config.yaml
hidden_size: 512
head_dim: 128
norm_place: "pre"
norm_eps: 1e-05
positions: "rope"
rope_fraction: 1.0
init_std_o: 0.0
optimizer: "adamw"
lr_head: 0.00754
schedule: "wsd"
decay_shape: "linear"
batch_tokens: 131072
train_tokens: 1026000000
max_steps: 7828
dataset: "wikipedia_en"
Each number is 128 + 32 x the weight over its row's rms, rounded and kept within 0 to 255. Layers, rows and columns count from 0. The size above them is the row's rms in percent of the matrix's.

# layer 5 MLP down (transposed), 1344x512, rms 0.0615, rows 1339-1343, columns 384-415
size [101 101 100 101  96]
[[ 61 140 153 124 100 173 131 119  89  79 102 116 161 136 114 109 159 190 109 170 112 102 106 119 122 200 154 136 160 108 138 141]
 [162 141 117 127 138 166  64 135  96  90  79 166  81  97 134  84 128 109  73 140 154 109 189 123 120 113 169 118 130 133 105 123]
 [145 173  96 192  99 119 140 187  95 166 190 203 100 100 124 159 120 144 115 156  95 122 137  97 153 125 150 185 175 123 133 108]
 [198  76 111 222 152  90 151 130 122 172 127 112  96  41  84 127 101 193 158 145 159 127  96 110 120 109 197  75 111 103 118 138]
 [ 65 102 124 116 146 112 138 161 125 121 136 148 153 180 143 132 107 102 128 115 128 150 133 131 119 168 144 135 110 178 106 186]]
# layer 5 MLP gate, 1344x512, rms 0.0664, rows 1340-1343, columns 384-415
size [104  98 104  98]
[[ 95  78 131 115  98 121 114 138  94 106 115  82 110 164 133 107 131 104 135 189 138  86 160 151 138 143 107 160 180 152 122 135]
 [124 114 131 197 114 101 104  85  89 161 109 172  69 129 132 111 102 177  73 125 142 138 105 180 114 124  76 124  91 125 144 112]
 [158 138 120  62  98  80 167 120  92 149 105 148  83 170  99  91 126  63 103 130 135 112 149 163 115 127 162  88 108 150 124  46]
 [157 150 141  73 151  99  81 146 103 120 136 100  89 136 124 126 115 118  94 188  98 139  88  92  65 119 142 139 113 130 100 114]]
# layer 5 MLP up, 1344x512, rms 0.0695, rows 1340-1343, columns 384-415
size [101  98 102  94]
[[ 99 151 153 119 110  79 145  70 125 131  98  86  90  96 189 136 136 118 135 123 167  96 119 149  96 114 158 145  80 146 131 167]
 [ 83 156 146 114 142 162 104 141 165 138 116 120 127 124  96 137 106 138 112  88 124 146 131 193 147 123 171 166 152 145 120  94]
 [120 134 174 107 136  81 134  78 145  93 149 148 174  74 129 127 132 178 123 134 109 123 145 119 139 147 179 131 125 157  91 139]
 [190 171 118  78 168  92 174 160 130  80 117 119 128  98 106 144  67 152 120 105 110 207 113 113 173  43 118 171 135 120 138 141]]